{
  "vocab_size": 8192,
  "norm": "layernorm",
  "positions": "learned",
  "qk_norm": false,
  "attn_scale": 0.177,
  "init_std_down": 0.00853,
  "optimizer": "adamw",
  "lr": 0.00164,
  "beta2": 0.95,
  "lr_head": 0.00576,
  "grad_clip": 1.0,
  "warmup_steps": 217,
  "decay_fraction": 1.0,
  "decay_shape": "linear"
}
Each number is 200 + 30 x the weight over its row's rms, rounded and kept within 0 to 999. Layers, rows and columns count from 0. The size before them is the row's rms in percent of the matrix's.

# up: layer 6 MLP up, 768x192, rms 0.0893, rows 409-425, columns 0-95
# down: layer 6 MLP down (transposed), 768x192, rms 0.0892, rows 409-424, columns 0-95
up409,104,232,162,235,153,218,239,186,134,174,203,197,267,216,243,227,215,190,211,141,173,203,178,166,218,218,187,219,199,216,201,236,221,165,169,195,207,213,118,202,234,217,160,213,199,208,201,168,278,208,175,233,263,175,209,227,266,182,255,182,206,221,240,196,191,206,217,186,206,118,175,210,192,153,206,238,166,241,213,201,199,165,165,197,180,193,218,234,197,184,224,177,178,243,189,188,200
down409,104,198,195,187,205,221,185,199,187,197,217,201,166,165,156,143,169,216,206,246,182,179,196,187,141,227,227,207,271,209,186,156,187,192,207,229,213,211,168,202,251,158,185,246,180,206,160,281,207,198,185,139,182,204,241,233,249,181,204,177,238,180,180,209,279,166,191,182,183,217,257,147,203,152,204,244,198,175,217,218,181,222,224,185,178,206,118,189,190,209,253,228,164,180,198,231,243
up410,094,207,190,213,213,136,178,214,140,191,199,155,169,219,227,196,199,199,224,196,202,178,219,174,199,241,189,237,210,205,225,219,163,145,196,119,211,219,111,173,202,176,186,226,226,185,184,205,198,187,183,193,159,254,204,165,163,217,234,140,213,257,166,194,149,217,200,177,183,195,147,169,202,214,199,233,219,201,168,157,181,236,205,218,229,226,198,193,200,238,260,166,168,239,148,211,206
down410,094,208,198,235,180,176,203,205,162,228,224,240,206,210,190,255,186,155,212,225,176,141,185,160,279,181,149,224,189,195,176,197,237,236,222,175,224,178,211,190,172,209,205,157,227,196,235,253,205,200,148,193,197,170,184,166,240,144,189,180,194,205,233,180,136,239,150,234,188,178,171,221,204,247,243,181,230,198,146,197,213,166,208,225,183,149,210,154,198,260,199,184,201,228,200,119,246
up411,120,236,194,196,197,215,184,194,212,208,249,149,233,136,203,259,159,203,243,199,168,183,201,174,213,218,237,218,188,151,178,180,225,142,193,219,200,178,183,157,212,273,212,186,204,197,226,169,186,195,213,206,204,241,178,176,219,190,216,175,183,142,238,218,172,190,196,213,170,221,176,168,202,176,229,149,148,220,240,181,155,195,209,216,185,176,205,255,193,234,205,205,196,261,271,197,165
down411,134,200,184,252,192,204,281,199,218,231,244,195,243,188,219,183,200,239,221,178,191,160,230,162,285,226,218,221,198,181,169,222,201,186,198,265,227,139,223,235,214,186,227,187,185,190,149,158,182,189,191,155,191,206,137,211,213,226,227,193,187,171,212,247,189,189,168,241,164,143,187,173,215,232,204,225,202,155,191,217,178,245,223,226,268,162,168,229,217,158,232,190,194,196,212,138,187
up412,098,181,157,181,202,184,207,232,196,182,176,219,228,210,179,142,207,180,220,295,219,225,201,176,222,240,222,158,204,156,193,192,176,160,185,176,216,169,180,166,141,208,201,214,185,211,186,154,206,205,207,235,251,249,196,218,206,154,238,211,195,184,231,193,187,138,202,261,212,236,207,145,184,142,184,167,163,150,170,206,157,176,284,228,142,200,229,195,163,173,195,241,191,202,268,144,230
down412,096,199,194,229,227,164,203,124,199,195,228,223,156,176,222,227,225,229,188,150,164,181,203,159,171,149,187,176,220,167,207,217,171,228,205,234,157,224,230,184,211,220,193,213,238,205,182,179,170,214,197,220,147,168,233,230,258,203,176,197,233,213,148,216,188,240,194,208,209,207,225,238,191,222,183,270,229,195,145,204,231,207,185,104,214,200,224,201,176,177,204,196,240,228,219,202,190
up413,093,221,174,203,131,215,241,184,199,211,195,173,253,195,204,162,198,199,213,232,131,155,174,229,179,209,248,190,227,189,205,147,189,135,216,154,221,181,172,171,154,215,227,243,182,226,172,204,190,146,198,210,201,217,231,177,204,211,193,180,254,206,239,124,175,203,183,158,155,212,244,176,202,180,191,201,167,209,170,213,189,184,247,190,220,192,160,250,157,182,225,175,221,169,181,181,214
down413,087,208,198,198,227,206,141,200,182,204,215,238,160,157,272,228,177,188,145,221,191,246,228,114,41,212,197,225,181,176,199,181,238,220,214,190,216,225,264,225,197,238,185,205,194,220,221,204,232,228,201,218,162,233,213,209,225,200,220,213,139,190,200,225,220,199,265,213,199,225,201,180,199,155,204,171,199,238,194,170,219,209,206,250,189,271,218,186,198,192,203,248,233,236,149,211,225
up414,096,244,187,182,189,222,230,209,142,219,269,200,176,182,143,206,226,255,225,261,187,264,213,198,231,235,214,179,205,199,158,209,236,162,210,177,252,170,173,236,227,268,180,185,162,170,153,208,234,129,204,189,168,149,196,214,139,205,188,191,169,159,220,266,199,209,175,149,196,197,187,193,252,190,188,171,186,176,190,154,213,208,197,219,191,184,192,246,228,260,222,188,211,242,178,166,184
down414,098,207,199,202,203,183,210,243,256,232,195,226,255,234,194,179,222,158,181,98,203,204,204,218,220,222,184,176,240,228,153,212,177,199,199,169,169,180,188,183,238,199,215,184,209,218,255,204,143,226,225,202,144,166,143,227,217,224,221,189,252,200,165,210,249,204,228,126,248,228,195,197,161,235,197,205,170,207,219,258,199,225,229,165,215,226,205,193,189,147,192,280,215,156,202,161,203
up415,083,222,157,200,209,149,224,204,173,214,199,201,241,225,161,173,219,152,211,201,246,160,185,191,220,264,182,153,224,130,216,188,165,218,211,286,209,152,221,249,254,231,204,175,217,217,170,220,190,208,255,184,250,220,187,208,182,172,261,232,203,189,226,195,108,184,160,210,209,219,227,183,246,185,225,196,157,155,166,246,252,214,196,200,207,154,179,182,200,220,211,187,203,226,210,157,184
down415,078,166,182,244,174,223,138,219,165,192,182,176,185,187,237,225,212,214,129,163,284,189,270,200,147,227,182,201,152,166,252,184,180,223,174,189,231,162,211,206,201,219,176,275,214,235,241,218,167,195,196,220,192,176,213,210,198,215,249,172,177,187,175,181,226,200,257,225,219,251,178,226,182,208,173,169,192,216,227,204,182,190,184,178,222,190,198,202,209,156,176,155,220,179,214,173,242
up416,107,203,170,157,177,199,195,191,228,140,228,181,198,178,195,210,213,182,228,235,207,175,294,196,234,172,263,197,223,198,186,226,179,213,188,151,264,156,214,206,173,274,167,215,201,203,218,128,221,196,190,232,213,215,149,164,212,189,236,231,155,173,206,237,175,184,196,231,194,196,199,201,197,212,217,145,154,235,203,260,173,219,199,206,200,225,199,215,196,228,230,184,156,250,168,144,185
down416,111,241,235,204,182,262,213,229,238,215,198,208,239,239,165,166,194,168,182,228,186,190,170,202,281,189,194,236,234,149,153,214,188,237,193,172,213,186,192,180,251,184,199,200,248,214,201,206,169,253,223,196,194,187,162,234,185,175,187,193,175,201,189,202,178,214,159,164,173,220,203,181,198,155,226,207,187,233,131,193,195,237,207,160,211,243,173,139,199,238,236,225,195,189,237,216,171
up417,102,187,205,185,222,238,158,205,169,145,221,191,172,186,218,246,223,230,209,204,172,228,248,168,211,190,205,242,207,224,222,160,207,156,227,175,223,173,189,252,211,243,231,221,227,201,213,134,209,206,170,212,213,193,202,174,219,212,208,196,210,247,172,211,186,163,172,198,219,212,179,212,223,167,224,196,213,171,169,206,188,186,219,184,197,166,187,212,240,237,186,204,158,273,206,144,193
down417,105,201,202,285,167,168,209,205,182,175,221,227,178,251,249,154,212,233,157,222,218,234,187,203,210,175,164,171,212,202,212,215,221,196,180,204,221,143,213,185,188,195,219,235,215,205,224,224,230,158,198,176,198,226,194,206,177,175,198,191,171,159,215,183,208,184,238,236,190,152,233,182,169,172,241,229,238,189,137,164,194,200,212,116,188,161,144,236,220,209,223,162,235,160,186,215,219
up418,107,245,174,157,207,234,170,199,201,188,215,225,190,196,165,241,217,160,266,196,175,216,233,152,205,172,214,258,216,149,161,159,184,133,177,169,207,175,203,170,216,232,207,232,204,251,219,187,229,189,206,218,186,192,214,178,190,175,201,233,184,234,190,200,143,191,180,203,154,170,172,248,226,190,204,220,167,180,194,233,209,208,221,215,158,181,196,200,240,191,216,231,195,240,183,153,179
down418,112,152,216,255,242,157,187,182,172,184,217,188,200,248,214,170,237,203,211,188,194,221,163,154,162,177,219,158,242,200,178,202,228,196,221,186,221,241,207,216,154,197,168,187,174,164,218,300,233,210,138,157,217,251,219,162,173,210,183,201,208,172,196,181,186,209,193,139,210,259,213,197,286,209,217,209,160,216,203,193,207,222,190,201,188,208,236,240,185,246,208,185,197,209,164,236,240
up419,087,165,189,226,243,147,201,203,208,173,252,213,133,171,195,184,204,182,228,209,205,214,212,205,212,218,201,170,184,200,179,219,198,226,171,207,178,209,276,167,167,198,209,220,191,204,191,200,193,178,203,230,204,256,211,218,224,167,213,229,199,217,192,198,228,232,226,216,206,267,171,154,192,206,190,175,183,229,264,211,187,169,169,183,191,217,218,223,175,146,229,238,182,202,206,262,208
down419,082,225,216,168,184,245,152,168,217,207,210,229,214,279,210,248,201,259,213,183,191,230,172,181,200,192,236,236,209,201,199,182,208,151,298,183,205,176,178,227,231,260,181,203,213,177,201,209,159,193,183,204,162,179,179,183,180,200,197,173,202,208,175,206,185,194,237,279,192,173,220,175,202,244,206,186,202,112,152,209,227,217,246,215,211,177,169,183,203,200,195,186,202,216,197,178,178
up420,103,227,178,181,234,189,191,168,171,161,192,199,181,121,178,190,213,185,190,214,123,194,192,247,240,181,155,227,222,229,178,184,223,190,154,205,220,215,171,212,197,227,197,181,238,227,240,209,202,219,153,196,227,235,205,192,219,204,225,149,214,170,211,233,214,158,255,194,181,209,207,176,218,181,182,176,216,253,211,214,123,186,181,154,199,165,231,220,150,230,230,241,216,217,261,187,178
down420,104,163,239,225,217,235,225,163,171,228,162,206,251,209,279,200,261,199,156,178,205,191,148,177,247,178,174,164,223,229,215,215,172,192,268,210,240,187,209,192,174,187,148,187,203,152,217,228,142,176,210,201,197,197,193,179,183,211,187,231,244,191,221,203,181,205,173,199,249,195,185,233,191,224,153,208,248,251,251,201,238,184,147,188,215,261,184,226,190,161,181,181,231,205,239,152,221
up421,104,228,188,141,172,209,216,179,193,207,212,175,207,185,117,193,216,195,209,228,234,153,207,201,240,255,202,158,232,158,169,240,218,197,194,197,220,228,160,220,206,221,143,158,218,190,207,185,224,196,164,278,173,163,159,169,166,182,181,222,173,175,233,254,126,255,214,180,206,192,194,156,233,196,251,194,205,170,185,215,175,171,197,196,189,195,217,197,239,241,257,219,217,239,217,183,170
down421,105,203,210,226,208,176,186,168,189,156,185,179,147,241,186,197,226,177,200,233,212,226,142,226,163,163,260,234,199,218,240,150,237,227,203,222,182,232,204,242,211,166,226,259,187,205,224,153,224,262,209,238,158,240,192,245,170,236,220,237,190,175,203,145,160,192,206,152,196,229,180,164,167,177,154,159,215,186,211,194,197,175,151,139,147,179,220,205,186,185,118,232,161,242,202,231,197
up422,095,222,221,176,172,191,217,150,185,199,167,193,230,187,187,144,207,245,207,179,197,207,225,150,211,184,238,180,230,208,259,181,169,180,231,228,201,259,219,195,201,177,217,226,207,197,231,221,179,154,156,176,262,146,216,212,181,223,234,181,304,170,269,200,163,168,171,161,214,176,163,188,248,217,204,178,240,226,216,208,188,203,201,209,239,227,170,227,184,192,209,230,201,175,187,135,222
down422,097,196,203,174,206,204,216,229,173,153,171,231,201,175,227,188,235,184,190,177,178,182,240,211,166,224,168,207,206,168,145,225,218,197,154,200,223,201,177,188,220,255,250,202,212,189,228,201,130,216,166,194,181,211,167,198,134,190,181,215,179,237,173,216,208,199,160,139,214,204,197,192,211,185,205,212,238,225,157,200,215,191,200,198,199,213,210,222,216,265,209,199,188,230,195,236,129
up423,098,249,191,147,134,179,184,216,150,152,229,114,232,163,177,168,202,192,209,198,170,222,214,246,196,199,219,183,250,198,168,188,181,203,197,228,177,175,217,172,236,192,223,268,236,225,178,230,170,182,180,199,227,163,176,219,197,217,200,220,232,229,205,261,233,188,172,174,179,208,196,200,207,219,205,170,197,198,212,168,203,220,295,201,251,188,220,290,224,235,247,207,202,232,175,182,189
down423,089,221,188,177,251,193,188,170,208,272,215,209,159,231,208,166,143,190,229,213,216,195,159,140,112,219,177,223,197,188,177,199,206,198,204,191,195,190,215,203,193,220,172,188,199,135,178,203,93,189,233,188,252,221,220,187,241,218,211,174,146,174,206,200,194,230,207,232,179,194,173,207,175,216,191,172,189,209,185,226,211,168,191,205,171,170,204,136,197,184,166,199,233,235,197,271,181
up424,085,197,174,175,172,196,202,210,217,199,207,240,177,209,236,205,211,146,200,197,200,241,142,178,202,266,173,232,207,160,237,224,208,196,180,254,167,135,218,204,192,215,236,153,198,196,184,217,248,208,182,223,180,242,258,250,205,178,214,202,204,160,218,187,199,191,210,200,195,223,221,177,170,134,182,260,160,197,182,231,195,163,203,212,154,210,250,179,244,218,198,210,216,253,243,215,252
down424,082,192,199,226,254,197,190,177,161,201,216,143,209,263,166,152,214,222,156,180,232,176,213,250,146,202,196,162,212,192,205,177,240,195,239,175,163,259,156,224,226,217,173,186,228,178,233,198,198,179,148,201,172,210,197,244,159,214,202,167,217,195,193,224,143,191,232,185,211,215,193,214,211,243,238,231,219,189,192,170,227,236,212,102,209,222,184,248,226,196,238,184,192,168,182,218,121
up425,093,225,208,169,156,192,181,192,204,242,186,196,155,221,238,193,190,165,230,231,243,181,213,203,196,208,216,193,184,198,206,130,191,220,179,181,124,209,188,167,166,162,206,194,155,195,171,236,237,165,228,205,224,151,220,176,176,151,183,168,190,177,245,206,138,186,184,194,149,240,237,192,239,144,242,245,158,252,167,236,192,155,233,233,198,181,213,238,209,169,187,228,161,239,231,257,203